Part of a small language model's weights: local attention windows.
Each number is 128 + 24 x the weight over its row's rms, rounded and kept within 0 to 255. Layers, rows and columns count from 0. Numbers have three digits each. The size before them is the row's rms in percent of the matrix's.

# layer 4 attention value, 96x96, rms 0.0534, rows 9-49, columns 0-95
092:115149119113151123124149091140164137128082119112174154144099147103138103177127120120128138203125140159104162130119143143136156151089104123120125153126106098141158163124113153170124134122123070152114146122122099146136152156117180118150109148125150145116088118124084158133120133173133141098
100:166155121154137111119098163109126146150171137141100124117124134140098128112120126159131141131157169130140106126120140124138122121105102133140112095112098124107144120133137143097127199122110113167129148112127115111112193087159151140166143117150103140110096110169170100177080121080155098121
097:182144086159159101112120076119124101110157159150125150171105136108102148139094108127109128121154124148067139140127129148154152122104177127125098139116147127148136111162149108186117135120160151135137131176117102114081108118118111119117079146155135137122138112114168113124116140102106157109
102:165099117173147135141114141132157160119107116093074114102137137147147150112134102144119143099098112118098116120219163143089116153162159149115109141142135136116136105117158124129145163136109118116098162135144114131081119172088145129143149119108127093164096106142136135102131157117150121112
103:153126141121113144111163125120108135110139093159101162119161123103147109112119127123147118121113165145115118108150139169116142154113102108108138174135159111140126148150163180114102108134138118132125066132116136152133121098083136156099109134118093073072163173153162139135092173114134147119
097:131151170137119149119087132104125084104128132096147150077128088117151117092105136115129102128125115121151155132138145116179130171127093157122090163108093114128155072101113115139180100130156117149109157084172111141138151139119133127155101097121113121125140114143144126118142113143070114155
100:137127103128139133159119107146125114117122146142087154141147081164140140074146121094138126138155146147122175125137179127102108125122121187105132138139125142151181152113137150093135100127132135109161065130131122075138138103114132142156111126136168158108100104109134178125139106110176142149
096:141115157120157109150138146115173166116168153100123125173086113055092126104165132111136114144144125146124087114083149135124126111173113174129129090144125155153160147146129128121143109126134099124101134159115125180113130090155113138117121089132105072156141141122126107127121108138116159125
101:111107102134091118166117129119128077124128153152159137158114124139069108119118138138092186110126138127117102122112096113115076118099102159124138122141144140130099135127148121141100111141134067136111106111102068098138136112137136159148089129108142101144100137142112131148133195128095163109
100:113122106146168146120137108106141133127150086097121135205137176158128104069148135122091152119121118082120141118128107142116137144123088124120160137140093098109129101140154115102113138115145104102114125188143111097114138132152159107116143110132101110093146144118135120066158090113115117120
102:148080149117136137121109099133122121157176140165148091137138147128146135137160131088122162121123093142107122107102161115117148136099163165113085119154108128098141125141143171157128099129146120180097164095134134103093115100121125141093160152143080145122124181155092162118134113114129104114
101:127154095094116123122096122090128131098074153159114102134150120101091140142078116154138149147152152105123152138156169110141142127098132114123119131150145181129119101148133118090196130147130135155138142144119111114142087115160110113150194144116060120119133115114139111134147146146111113144
101:147130113068093160119182141146153114162140126135105101129127110157168131110103114108156126106085119137128134101140132133122117127095111101112133101118125153147126088149125077146157150136142089147125107136100175141140140139150177148130089133136164125147079145126175145133135124082112081115
099:127129114071139113159143098121106113154105160119123137090113088111143135143152151121101129141145143092156145126158155100130133119190128143123080110107164135082114114133155102144093138114148088138134153146169105158124119068088144146138115168103104129094157100120110103139147147131122113106
096:115096109139120125146123149114167119124155092087111152123083098143117108144123092126109111139149142147170132114156097145111108130089174146087140119115121112097118110136146179077120171124163148141122120137117124177117062136169116129123129119145102190122136131121153154144132143131088136138
089:139153148113139175137130110152142076135142134096100129133147158124148121152182085110131170117150121131097109100123122148152164160128080117102128106151159089097095105141119115174141162120127144109132091135150120119149120085134116122140159083183124117153165121125130123157149119153128162150
100:093102149140161129089118143118145119122123145150169191145148068126150156132150065165120127113141127108128159110144106121109133125137121072149154113156127101154102172140113096138151114126132101124129093103119097165108121138140129153139155141146113117143126146111150125136124117110154051119
119:174178148145150064094133155143163139130188125138131168127116108160110118103131122093141136129121101082097090159139142144140151125107128102103114145090127111132147127133135147123138125084118143117125138108102146120164091127127138169120147121136137070110107117136114183131151112102155103105
103:146159111126100122079131126167093155140160133106116170109094126131119166127132113089146127089096109124123129092165105138155136170104115166144161119109165121159141130145113144113126138124160073103127136122171125111133096151171130157099113127132084101112160114110102117142112082161144107120
095:093134125147075124127149140107091127128137095142079152136142150136159161133148118110156114137147141122101103133104114094135160147149139155147119134103136141072090176072125107112161107140116101140154153134084120101128164142147148150144118141089084125113137133079136167120126102113090145127
105:130139123119132129083125129126105146148103166156130131135115167130094143135141148094151087168148138108155157117143138146141118110106141168147165082127120078102095064150145131183131078139082106126151147129123098151127146123112168137146141104138141120157113160142166139093138151128151115147
095:153117130133087077091134138148138112146118137136152125137166135130154145142181130094075133092114179156128157112114109120116092110090120136139131122117122113146110144104145102111176141105130190143097105148154137142127183130130127119138106138148095130140102132089106101134114177173103123137
104:107108142115166159149120152085171139167102119165128122152104118138131161153111105148150125128102132121102125113117090186154157123141156162124130132131111132187143127091150115112088130115179151139158150114086111128168150101073136110118138112137085131104109124113107128141149106140133153157
092:126079075155086152133131160121107111106151059128123153161137128134127151110147125122108127141121162139153096088089139147136156136092139138122159130141089142160163125123136173110134117175152164114175136147137127116132149135109122122136128107175103154107141152122080123141115148104099157138
090:116135113103112145091097159141112219108136145136091119086153117122141103130141107120100138131170108181117132125141123126069145145109134151116143069131104154125134099130137096138132133110128177128112135148174138129162134080132091129065131130136096115098120126122130127127137135135130125138
081:110132091090153156137118116121154137148119159090132095095157108124105117144165146135112127116138141154152100124142120091141153121136138139127138104159144138087117146118086119145107105153147124146160210135162137109130101167170179159151159146102107122120164090133143098102136157137131132097
084:127127127159160104158135109099091164132115133154137132133147091106115114126157179138151192108146114137102123125128097140155173110133106124132146138146146105155139133137140102110131100130143112168033137110152125145130105120112136166112131133141109096128147095123121138111156123171179085124
095:115129128108136111126147123127168151129138079128082155150108118122118111118131113143138118156114160145149086153081139074106105085102143122148116116161138132116082121098117158087153127168109147087144134116112134141163128137134120123099097115136134105100122129116117149182115150155061111174
089:110114103123164123145105114107106177084095135116139147150211176136103126105109151137136097133127159149137164147118156106106150109109118134124123140124190191126134155117139119153111102160108104119144139110114128132113138161117131105142112108137098141155121115128102091131116187103135120113
090:142141131143116140152075125154111120125138156083152124121121148092149144141117105105069142097135128122084143144136131148162112091125144107098158160091128094151112142167165080129139130105144089112112145092101155176152109158147154153164161138124122101156120116131169143106129114126157149116
090:152160128119172110152127105140125129108119116138163119119129138050119117145135120110086177128118112150120091124134124133128177127115181115113105105109139116135101151123155112093081141130119125109174142133186088117108126131147150132177162134112119120124138114096117091133127136113197127131
096:075081122120107178122133117125113153116116123122186102129133104132069140094137133123173154122138129133158135125103152103135149133157114122100131149121131103114153130137099163097107139174125118161118176142157119092102156086121140106127166125120152178103137124107094106117118122098129088110
083:120125138175092121144148109134153158108154132130137155141172131115150125120158120137133126146109147188140105139104171094139136109091149121133080086153174146107120134148137126111107081166169132099119114156116100107083146144108097130137102116124114145125151139127143090123070135128100128177
088:164117107118151092141134123104143114091151126179071124157175094138087106122153148181133123130130128163122083108148165134108145157085132138127097115081082144107110167138094136121168113106120151111117116175122124128108097145125161133131147109114145114094115116129125090152132121128125120118
082:147161116160118096126128100067144090154114154102112138128113110152146118161155122133126113143078170119118087118106129129113087154139165105112112152113107133076148090128132109149173170121136136125099101090115145119154127085099170143133092153124126133147117124139120173097148133155104132144
093:153135128108156157120122173096113074089119071119145138133137086110138127124117154166156132135147138120151095114094162062150159137138151110134143138139150123141134117145142101123115111087130143123084146095123117130112066101145131136129154126164111086148098096140126136156115117127080123108
088:166116156110100092133127139145152094138147147123094093153122142142130104123138076119134137118148093154070141155125141077112118125107142134114126153155132131117110110084143124138174134146116129122114158095133152083084152157188135141118116134095105138123127119121133206128156153131121158115
096:111119112122123148144177128165125076171134117094136127112094153073203130153146107115106106139130175147110128119114144127135152129118173178107143127131138131099132121116087133179080138144117143119162155155139139126119123137158173161121171114145145118097134116119133131102130131154127108111
088:190131134153168114139118125139178150158120152109116135130087142079131095165113114123117133142147100120107147120154141166136132145109120121116130091068146094105097136152107159123110101132122102125089128108167085164133131175135150175158136112151160105160112129104105115113142141129146128151
083:108129104133101116148125153146132168140101124128107120134135127120141127128153139137174132106140132147141116141133107156132120149155108125153083140162105142123108147128140140120170164116069089139148170074173090093189119152156152134115085133179106150107108119141116155105103152118121090098
082:135145111140155145124093120094136106119116134121101142130100089098122114147116118115138125118145146118136126097109096150138106141114115103066089134122101200116116093179104114131110133107111136127164115090160070138150133163119115180110160128110082120136133112121115070132156132119122158118
# layer 4 attention output (transposed), 96x96, rms 0.0658, rows 9-48, columns 0-95
124:085131096110149126147131108118135122165071132095165153165107117100122110217126139113099159149137128147100150116134122100152155148114088107118127156112127089125167147109115139131136129125119077137118109129112110140140144104119174131160098133120159163124116111164090155141100147154129142117
127:137157108140138138137115150126170176153160138154133123126116136130084132100115140148115132110114171132149097109140144121135155140109106144146118091116121121126136144142142130101139184134111118190119152084129115101140190121138163131162122103138111128127130099154172077160085135073149094140
118:166147095168171095142097082098145096120137148131112169135114136099127140138100100158120116121129141158070132153107136157159144113097188131123095134145110147146126136142137089163104149138165116120144118155135142137087101094128094112140084143147122157137143093139169107118097147135122138123
124:161086118154136122129091136137143155120095116124086116133127146154146133134142100165127112067087105134099134123209163117133112140150152116109110153131164136104149096110136111138138171125121111121123136129159107148090145161095165106123172130084169102164117097135136125103139138128114119120
116:177124130152108142116152128105111154125131119163094125134159131110159104143114151113163112104112150135104130117158113176108130151090125098123126162133155118139143135164154183117107076141137122129120086102128117108126155131079127149109093156107114082090152136143174164161092172135124128129
106:103123146166132130132084134116131106122136124085138146057100089098161124142123140134113155136118124112117146142111126135127095134127100148127110114118144125116185061104119107143215088146159124127127153075128131155150163099109134092124115106143118117131159126119145133127131126119097130160
125:132137117125153146145124094131142103071124146137089129140160090150127146079112101104113123121169133117138162140117164106118111151120131154101135124153126130144129166116146145088146102133144122123174085140157137103143186102107143166144129129122155162117087088097131172098152105111174127148
128:137107141146170127114159114118164143109147142113086121151077155076098131119150110128137113129151132124129085135090160101091119099178105134113129106138132143141150150098135140104163095147143114132107112150109124178117109104173132140082142093128125066136117126120093101129084145145109142130
113:087084117117060101118105136146153091109171154150152127185122115132100145103138093115107149132112137131122129125131080123146125132130114157137150098170145130139137088134172154130117116115140075148117125127085102137119130124129131136134076135102168101137129147163144128131143142128081177127
122:134121120127157148136116116121149138130137091090119133187141162125127116105133161162106170120154118113123146077111131155114132158133086123125169096129079118110147112155173118120121119125164099112105136170131105085130149136153136107096139126141093111122175141107139130062160082115111123145
115:129098140119163157126126070116101134141156125151142109121133143147128156106134144087128118133119092123076132120112123079142132116098155142122108146164137129127154124133143152135140133133156122137091180093148117080111141096095136140096175130161106164131114184159103181153110092104134113129
123:101123086109098158090117114106114122072077144140106113146147131121081126152097121128113143140144132126091143105150196115144127129107114088124121135142144160142134127140123106132172106131140115132127167153103118115148087106184110152168192129122080117115125109121156129104140137141115131148
117:135109095095122151133162123150145136168134108131106132136105095131180114112100097106136114124111133156157116098109107140122118141098107095144125118120088169152102089129107069148164144108136076134109119136128171159150129122147167144106120122135136129157065169129171151110150111132112096140
114:122111146089146116150141123110115128124109135117119147079117092119158130141113158139131140129149149106142128121151164082133140145171129129126089142114120120093087100149177112142098134138131093154126122128135106154156110065082120140144080185089070104121114118111141113113137121159117100093
132:115095087148167134125117143109137139125143124091123164130117096163103104121118104134098093154143147147167124102139110143106102114112167153075122112124116092099148100143164193075131158103141148160121124156105115171116068145147112128125148120157115155128125105120152156138130135155111137125
123:163153149109120188141133157146128096141129138118122148118147152111138134109173065110108088101158140154130132127162129140150164112131101140125135125149134099097114094137117140180130171117133135128164102143126152109148145062106124118120155087152118096149169122114117112167126124159128140170
122:076112179104160112099101123098121112156137154120153185125157082133115135149158078185115112102159137115118129112150144147071151106124143107150140118146133100166097164156110075148126117118116110112128120105108092148104150128138125143130154148146106115124133152122123140132112132130160090120
050:149119121131090114154094165095120145173174140156129112123145122134147122131143152152156119110141127118131074157118125132133105114102139097141106123182114144118131118136130151125151128081090141103153173158080135138175087104091155152104143098093161126115091127091108164121135151122120123154
115:142145115110116117094097110161096132124152133113120162102071154133108143152140131086126114101095143117110132140144173172128112165122121150151167130105179129126117132145107169129145153151139102090147121101168115138164105141178140166094105149156100118104128096114093146150104101142122122102
122:132125140158082120151117142116077122137155099119123145156125143109133150121110117118158091146153128132111106138103120091157168124129126142151111133130126139080093169069147129121130133114081098108168136140083115111093150152119167162147136117113061109106126133095151158110119090115096108129
123:151150121132149138079109138122104150140100142157130148152129169138107105130160144089153076145152123097141122129126134146148121138100144180158142071114085076119122088154142142163133088150086116129155143130125113165121144112094170104133119098144154113125085121117152137097147139119144119103
125:139126145125100136126140119136125144132143097146143101143172126095162165148195133107087150098119156162127149109109119122128067117079118176156126136091135109136120157118147111105161161139121175113134115122171111173094117115110129120150135157134101110136100122092132117118120177152103146132
122:134136134130153131137100171087156173161106117194118156146096125126130149101125100110142160146129111101101152098097110179167135151159138145113133124113157141161150130129140098104111126162155158142153148121106129173158145097100129108115144097135108107071116109127086134146161127117117135124
082:142143134131062107158121153154129137135134135167128137092122168115116112087132175109124139147163149111153125165130110191141105098125111128100155148107121128093123121147068121091127119114141138107101122117164133131057103137148095128144102119126108132096092114091140104133116105137101105139
096:157113150106109139085123104159112127116115103124072156096160126115122083109172155134112125129110139128120114123124086124121149090103088187124109131131127169137107113131080188084118123184130141130140117121147108100155123120118136092114142154110118139093129109121132171135163152109139153116
091:073080125118166138141109118136134117169152103058109109135122082108102140120163109133115175136134142151106151127136098133129080155100157088145168130153131143132108148105106116136125142176160156124111141165145134129105108144132127150144144136091133114111097084124126148155135087128146150149
095:112138165156126150117151155095118122120089095087143123112109133132137098159161124123143155122110110128102141086098092087147174124159129118093165109139126127157116182121126114115110124112105143183114082098166090102184147130125121111133123134157157131098155126135122136154100132146116168135
087:119188093121108153124139136131173139096104161170131121108141096162138134134064119117132118077133092121115124157118113134107144106132103126151131123121168125099159141109110165088176151142098122112138101110125131134118129120142099179070134099139159145149106130120160124131103154146100105142
083:107147121163118105186121101161116139139141149106105158139178147121143116119115167125170127133077146103103156139113129123151103153057136112130114109120124138148114162145150091152137131123145136106120075154134140137087161137102162143136128104102124144112120089119118114142134106087136119188
089:138095104144137094172137126112093135107164096116165097125134090107172117101149109123104120168118148111135143120123174128145104130116137117139146129105138137165123164187121095149105127110172131150143139180132136148106151137138157147130110130104104113186166124151160125105108111131182153117
087:157126142142162063119122139099146148132116132138114132131135099055112112115127109123096157115145128141125133147104096134151077142096169112105159129153121107152121162138081114172130128115139193117136147159182160109130142141145102157137146121086118137087107117121122146130121129117140156159
080:101090150148141134148144151156160077153114078087137159133115139119091151122145141140155147108143128138142143129134102148163096126154131135102097133127111050100160137101156130101175106105154123181097155116156134127181097126139109128141152133131119119088133126112113118140127101131107150147
080:099180155177118124155130128109162124112126144137095107156106098141127105106108078121134163115122139092114123166111134131148114137093149130095156077119122161171129180142097119155166109127151133111133118141132133143109145131084099150115137121126088139146086154154141088136133101131119098081
092:134108164111160144090077142130117142142103156157062141145085184134069121121163134155125172120123133135107102132132125120104130127113101149132151072152128127106126130140123124142161107089112162166144122107144096129146120118142104119147160124157160150108073140124123131141122116117117131173
076:125143099127115152069151143058107126124111122144180097107116103135137165181109168142110138104137172133128116122132118124128157170098133130144133149162125125103157108118139163095113107158088104120118126154091093160173112119130165134133130131138146142148172128156130127116117136169108139114
103:100144184117099108127117122097122077172139117101116119123120108136140128142148150141127139130116141087118151163079124139126124091120169128116158119194133136103124160118127087107146125134171105132129108149092125146159072147131131102139155171161146121116122106130143119117096097096119124182
093:151117103112109178105150147141151138139098162162120111119160144164120145132135114137118127122122109142133083117143132123129116133122106169158128182112190150083108110074146139115125144161096149139172113121113111076132145178152138097117116128117140108159107123173130169113148109141132162109
089:103116108132099112165135140122122162147150098084127091139160069116135179120146126115103156165115149127163147131124127126130092132104145093123148143139167131139125104104076121152134133186156141115096144119151135134068141120164119133106099135089105138122103118110136134157119112084104096103
100:121118089131143103168096096102135172102158111125126102130116110082169129149123097107107131134126129105130161138104133124123071168162136130066100125121139091175125148171115132166096143116171117123122178134133119144121158129125151129100137089124137089151121148121128095157143127130161108132
097:110114095106124181099134117083107143119123116159158143098158152204146107131117115157131135132109095164130150103150117151097152156157114148129151120095115101159156130129157122085127128110100126120085130093156132130141178113124129134116111102141148093137138162128139146118169158172117146151
# layer 4 attention query, 96x96, rms 0.0537, rows 32-63, columns 0-95
083:146106144173158115128128111113176147112070150150151142133101131128138142153142146125134129158153123167107135132149111135103180123174101105096149119129104110100114140121129120118081147133119139120120167097129142130160109128125113141087100154134139144095188196097109140107101111116143125170
070:157115114121146118143083100160160102141116147131117121108160097144148165092148126165159120140144128131109108155109123141144155142132108106149110093134143112153130079090109148079078106108162139126088123137117125161085161164134130147111104144099122136171181117146112091142098128089125144129
107:121101119127116081110153126106122144121095143132126181167130157060145127094159162128158167141182149163143102161137146145132107144142112142109130108158098183100150116108116139117085093157113155132141128144161117122096141118134124136105099155107105130123143158154099089124099124141132130142
094:117104144081113116139102090152133122126110144113100124134181176143127101124160130148102063139120136168148163102122164138121159106155111136168146157161153136107113120108162184118152159143140125119138168123111147176155115136170122104109121094167104124168118137138123125113116131149121133121
113:135081137119100146154111120103119106127167153091097087109172131169134126135157153128100097122109172107143147125127142135141170089142143119166133154120147113130091147128167136117184118123153132111142160096110094154147121132178166114135145115191131145153112127132161125115097111153134122115
116:138170133150140146094151150133158131117128103156162116099080086138094149165094144103124183128138103102088113156143110110088109152100149119077133137102114106107164142126106076091104129092119134146124103115124110112132150128098132164140153156097140127114129086096117147143154139109126131124
144:079090100100110114153095113111093130107127146111100156146172179117149123092146124142136098125128151175160138101138148147159144120152127129151118125157122165153091125122157177149113139185122122086123147167135170151107142132120142093135099092122112140127141156136103112128107149162124118151
100:132096145100120148144100115089102088141173125118130113113163152149181118142165148145132117139105172114120171118070158141116139120129154167172114166111139170136086131134150144112138138138139161121126132127116124119157129125174173100141113122185161138142134113132133132132138130184149136146
112:158184122162163130120172135132131138130129101168159089115070085144097138153093141119120164116143115106122097135127110090098108134086123086109100163138117105104157156128107079128121125084128128155112085124113107108128153119113117173135120149093142139113125104126133138142166139104138121131
163:058114090125107114150129126127110139111102143112143172124163155138115130103137119142136130112104160167146124119125139138145157108135147122138111107154128152129098127128139163127088136203119111118098143173139165148104176119097158098135094097118125153119116167108075109135105134138116104167
146:090129135092105175147089143114141150120097133100128138127155113095124142109105092140131109141116110147125112125130154149181173131171136161102143045137110104138127093125135145131101134170105113112103136137168135125130138143116116105133166112134086119111139154119120145131052140133106141147
159:086112116105091118131113110116114131104118157125133137148156175121148156099114121109152085111105123164151157149141123137148158116174131134129119118160119134160090134136151158153072108178152092075104138171153151135094148144096146109123102129147105149151119143121137101114091130172109115152
094:120125136116094093122107137140123106137132127126151166098124147131141129124184144128091127186140146109095112117118139145116132124112118171133140160100135119116111103094119134096153119096102144148141168083069119146181088131191147122128116142129154100137179099163113152100127130105158124116
113:150156100111125113137133121129134089107131094165091077103112077129131104118161144144094132156110120149122079130111112138153124116114131142173124155101130145139147085120118121136173154090121152147118102101085122120155122144165124116145137142123189142113142154146087132143129193135126156157
139:105174144101137166138093152085182111135155148095148121148092099104145174152094130139148117125141119142138106127097145139114183122130136135097165136146136121127129120113093117098150115128115152120140143108125110090147123114135121084149158177124136095133130068081164155136123140137087129128
103:147081156130140112146116079095161146119148127096162140116100150114145106138116149133111116183148125102129106153094137150130138128121135171114141129117105080105119126137144146118120159101130161104182125138110126166190120102144120091125187116122127084121131170138109153090107141126160128139
075:130101142074127144104101120118143135090099130141126110128180142154145137128118133129138085144133117127121169110127194093090149149150101122105119131080124123139133104111110136095146154147108116109143145104134197132094132070108124114136135090113160103151151132103100123137105128129085125173
070:118149128152105143112124139129126087110118146131117168135110144100137111169102127184114123153172119157092139106086158181131129136140176165118137146157112158097119111129117127084093107137147160129091142094116149085122147144162166105122115171110103165121090106117123105141132106101128143114
075:142144158183149141112113119081117089153098120168140094127137119141145126133131134135136106147115114104129130142087148115102063132166126113129138138114145144124096113105123099120146137140131160139137152113122141153121141130191119185151182169081141125111153089095120153111134167112100121112
073:143114116141120098138118085122134122147117127109102128112131133130146169118150123143175150062110147164131080102177127086135105130156094122148165132134129132140165138134141130167154126111119102109134125162116162145106156137096146116099170128076188129101161119132110160125166130151124120157
066:115131139108108072130137140078098121149124155135126127139127152101144118136129150111124127095170099078166112144127092097172129136124137164123128144113133120094083162132090146192145082152111115115121107164111144135137123175152122118117113119150130106124104140156174168112153122117144105168
063:153181155159129104127128143135130133120127129113128169186094149112141157137103126113101131133127152123157086132144103109143156109113153124151105111153122038147103104171144133142104111147098180168144152102145136083130089126108083136143128141133134108118094135143132131114119132123112162140
076:105134142170137123071144148136144126137133145106136120136108132157105129074155133108170132111123171113188107071147139088139115161109146110140094124157095126122135144107136130094089165147125116119110135140168131082110108130074137157152102146116146173136118121113133108169112123132126111157
065:125135136121113111126168134133083110127109100157142080135121127149140135098127143185160148093100169136153113133139122094119136144105109132144137130154136130081152157135189131127119137148119086129081143154103123153116132127105135078126146132125144161168134136154078095150178160139135164107
058:136118113146122137144158139127113156110113094144075167136175150154111138114108101123122110112101128140112165116163129103150100117153134140127147068144122092150139128129127132159111135131144156172130112127077132190188148134074120126129122099094124108134127100106131119082119129179130136147
072:166121136108148110125115132213125111131163106143118134111123128161101118135149072104112125150149073105107121131142117155157090131128133133148146128112154099149112102119156135125121140143131093137116154106152136080113105182111095143087129108105104180163087137113124115104126115130092112123
065:136167091127111115118142109151123095115096135104129149137143150112184087128128149188149115127160111161131110113162129167134163119135102164148075148122099162147140110115117139107093105136134124141097122111106129103144142100150105112124183135085150155130110169160125108136160157091139147146
077:111128172105133128111133140171144120139150129128129121164101163099079099136132160155132121090129106120152086109142125133126146149099113138135096112096138137147118137130174150100150090077128084141123162089165135111140067127134129123141098116139110159120067097104121112123172138128166118140
081:136146143121165137146144112149133134133151098117133141139091112120161076134154106172102159132129116124127098120107129140102192104094131150178135141150124094140145152112146151133101113121128126114120093140081146102164121151104116120184149133154103089132124150168138132174147143126123144064
073:095127161084124139121127141150152160107174142096123115112123154123115189136125110102151107139124141127143164071138147072126157164095119142143118113113154139116124144168169108175100132121118091134115132119179123176136107120126106133120117130112144110106180111137162135102103128149160103130
069:112092150144104118171131127110151137165113140096122138140122097108130153105168109155083132150114129121128139148092100123085113154142119107117145117157169126116128089185193090116114113134128164115127156145146150136082143143114145126127131139178107134104098077120116142115139125186120112133
067:154134078167123151096134135129126108117164110113110139125167167146103172112118157120087109153075148142127150149127134106124092127126137139094129108093094143113135081150135096101120119103150126166163140126093137125119128123166110150088178119134136125152073097166126157118161138106136127115
# layer 4 attention key, 96x96, rms 0.053, rows 32-63, columns 0-95
112:119117133098087121113107136128079168121158099118116125138193139166125117100163135126115067139136138115152123142123154126142128101139113103128114141118120148130136094138134181109126112155131124066152165166176145156159165120118151152105093106109100145130123153132120110142081118095120115151
104:134111140146138119097084142120138202106110117143166116152168129128109157094119130109127103112121139114142137101136133110134109102162086095154121086126132146162154141154140134138085091132128087113119131124148129161191163148112103157075105111129112129159140086129116095148116104110108116150
084:112112142115107091115143205114152161104105113141138133119155134115135100073163131126096112116136142156158169126121130157129143145130162105150105112158100141163134157117114145144096135176143140109106192133179132139133143136112121128109143114090113135153173176107111101125101123127118135106
077:104115159153153142173135105154105162128066123137098175144132142105152127133118178131141117123093090131121109111101163143123139088146077155130108127108150107106123124104148120150141113158116156104140140155081136111081129119156104092110090126148140148095123131112155155096106148115128151165
093:186120131168118111175136085144159118166176136142135122129085146134148127145120132139108177127112127100124112137145133126152099094106147119105134155144169083145128122122109088145168122069143150131130094089088094139128110110128110146148122125163136125165104157121177146140145122128137100123
074:172132150101106113094152125110151115130136112086144133092146141172148128100148155084122109131164078135142145142152151104082121155142156170100144140116090142137120141156130168100101138119115112125111142162177145136147161176134155162120141134147113159146166122138091111134136088115116108109
096:135130089159152141157087142123094113143138131152106122114133106114127123182132118171106200121086122107139098105083071129150111090125138099157145128098159097132108105107115120165160144112128146156121127092090127130155109099129105120160147107107154136133080140126143149145139162129134131135
063:160145137102182092115102116127141148154144144119131173135145173112152133127161174143102126146167131113138149127109132120116132155093107107115113148147128129163129126166092155105117120128139113101131148171119151113183142144131161183114120134139112133132125144138078095094146078157161090108
081:158129149116124096100165136107152148100112139122107140103100151107154106057148139121127094167122139108068141171109178139125122162118113098122120127151116139145173115135099124090160145130139120136125127149116187142149119142134113139075118176108118111135173129120104146099132120125138128161
101:101090107170132141158095149134120140155093134160109110144131107125111131183124123178128179093080137114132104115103106117142119084168154138153124103098145109133103119097130118148138143152134139137186135113136122118133111125089108112157131134103179148126073121117161150146133173103137139133
128:086142094136135158174104143141103131155105150157098093148118141126105117186101084143132151126109145169142130128125108122135105083158139114131151127102155124138108110127140111164109101177151150141152126148112127143097147169111106104158108093115131195127115134097147102159115171125145141142
127:146148087146134125123115136130129099136139121161122115147109091149132120185122114140108176095102130114145108115123103096135096123146137134130130145082161107127104126096130104155160161086138125148145103104125078135133144151139103153179150086100168124128087107133173147169140176122102106147
129:078115157096114126126127107120119128124142141110146132112162162123135145089129134067149109133133146158145166125134143119134138128154108121112140102135126150150097128152160118130072107181149112095112131148128166112092162125111132138092112130144079131126166188170126102089106084161142120139
171:097095150125106140127130108135096154109105163095116150126163169101124129089133135102136106136124116187133166127118135152133144130130122128145124113169099157156128126141117206119096116178138113105107150166157149142114158145102145099102110119140080151124163166145098103103106113147146121116
112:143169137116086103131104124078131112104160111145099127167124136104136073122136115148121152122148129158144150132150118142104161117107156188099181182130118144161136105141131122165158130156114151133139110138109147114107181088137161145130159094095171111124104123143125134158152141130126121135
118:111121109099103122146119144126123129129112147109121122118165126100134147090135130110120067148169165136139150133148128130137115120161137131122167139148140142169115111167153162137090127179141104110100147165149164182100128168137139085105102122115090151158173137121091085091117118120135101133
091:162110110109138116140089125131127110139151078130122091099118103144160163137135131147102154138127095116148190133139105074157101137115152108136109113101160134137111153169133077157156144094104106109115115091129120144136128162134087137112125103061135116159137106152139163120131113102143102107
076:114150138166156101139093153055118118160128107118113148138114145124118121144155147137093164146158141098143133148116111103146143135084095157116130153163136142141101124158096152139174151103091124147092120143123129072142112114161130106166104153148146091130098133133141134127173170110110152142
071:076133098153124132135163114181125158160118105124135112128118099112102158142091140124127138132132129111133157154158100095111110118119132110112094072134150145098138151120119152101065120142115112114127135147148116131099104140125148122094100114102139107191172131157120102125103093136104116189
071:148078148101114104179124128176148155082137107146109149129102105146098124086135124137106130158123134150102110130099154124137101117128130086151144088141104104100159107134098117071095154133128110139110150156165127123121120147138211102107098142162143139141128136131133117137131118162124148109
085:137150102106134093133147109178133137122161071138177109141096103123149124160124125107090169113138120104119104120158154123133147118111128126157117158103137099133141113130163123130137132074150118130160149095107110187159107128153110131123110105106154100160108098151130142108135124118208128133
086:150137152158139082138138145141146101126131099131129123142123130135114077157158130125125138114121120140116104096129096188179120111085117159119093107117114140113152162103113156170142093082160142140138109134115126127171139106134133103118170097071144114087116130142124142145163117123165124181
078:127108123168124103146089159113142129149164099137128113132108117125112124134184149141116107154127108080115112126099119134154096130172136139103145149111147106094094120067092089125124112103150131149148129138137121126149082117132122150077158157096133095119099126073118120122124142101129185161
070:120118165141127140161106106158109137103151114085133119196168146174149089177126154165182095121110136123115133090092143139112093089110128121157134151106160112115125126098113144095142154117129165117156119103096129142161135130143121124128122132131135131146111156132139152128125074094141109092
141:172155112135149126155116105133148139156124100130143110117086100104119147188096122128099141150146107099130112145147098105119107155099094135117114158089166066123140123147114107162193141077134099144105115119107154154147089133127100135128161113104156124114146143120124157089153143133133136124
082:084127119166063113123113152082110131157127115127130117166143116112124106128206130155153195165109155164118149151138150125138130101144133123124179104113118147141123123118150146147104154141182123122147120099139146079119163104144121152106131124145124126120122139176109140119107140107137122141
099:192171147148109116144122112133166103135177103140132097152091121138118100159107111132100139128128130095115125137167157135132099126114149120135121108115165120126131104105107112159153149068121158129073124098107094147173138111128097123169145142110145117145084115141152171160158143109127132131
084:166167101142139118071112155143130193142112118171123143126127132108085147150141104147109126147143119079092127147136124114122132117151126134116131113154119074138169132120141098116107132135125154146095129108116157105143076105078112123144115151135144160136124081071084144137122137109140163132
070:158150133116145175103125108147122105130116157097132090162094149129140083138111128100161100096105169140144102121136129133147122139134058130131066114125100164132173143126142170140141127108099129124105113087138137143125116134097135145185155141157128112118094149083098113144158133123114122109
111:101104139122084093145141136156082178117133142125155180139172158115133135098141099111125102129109153178164148139155170124168159133119119105146139133141108137135121123140167164112112158166123083097131143157189127155106154138115137125134110124160093136108144121111141119102092143148131130144
093:167148104161124103097122137141130144135149083111135086115101085146121132145120127101090121119153133094152093101124108096155089138098080152122108150093158144123156137135155127134185148073124126193130156144098110178133128122135134128128161116128162144122127137159092142112123139113122112115
081:080089118103086146135158131105123180125114120119129139119129121102108140117150138092158125124137148106162130149142164089135133100160158138138122159160121112080140108127146157083102088163161139078112121158151141137098171101122139131089157123126132147130134168095111137140087134110113094146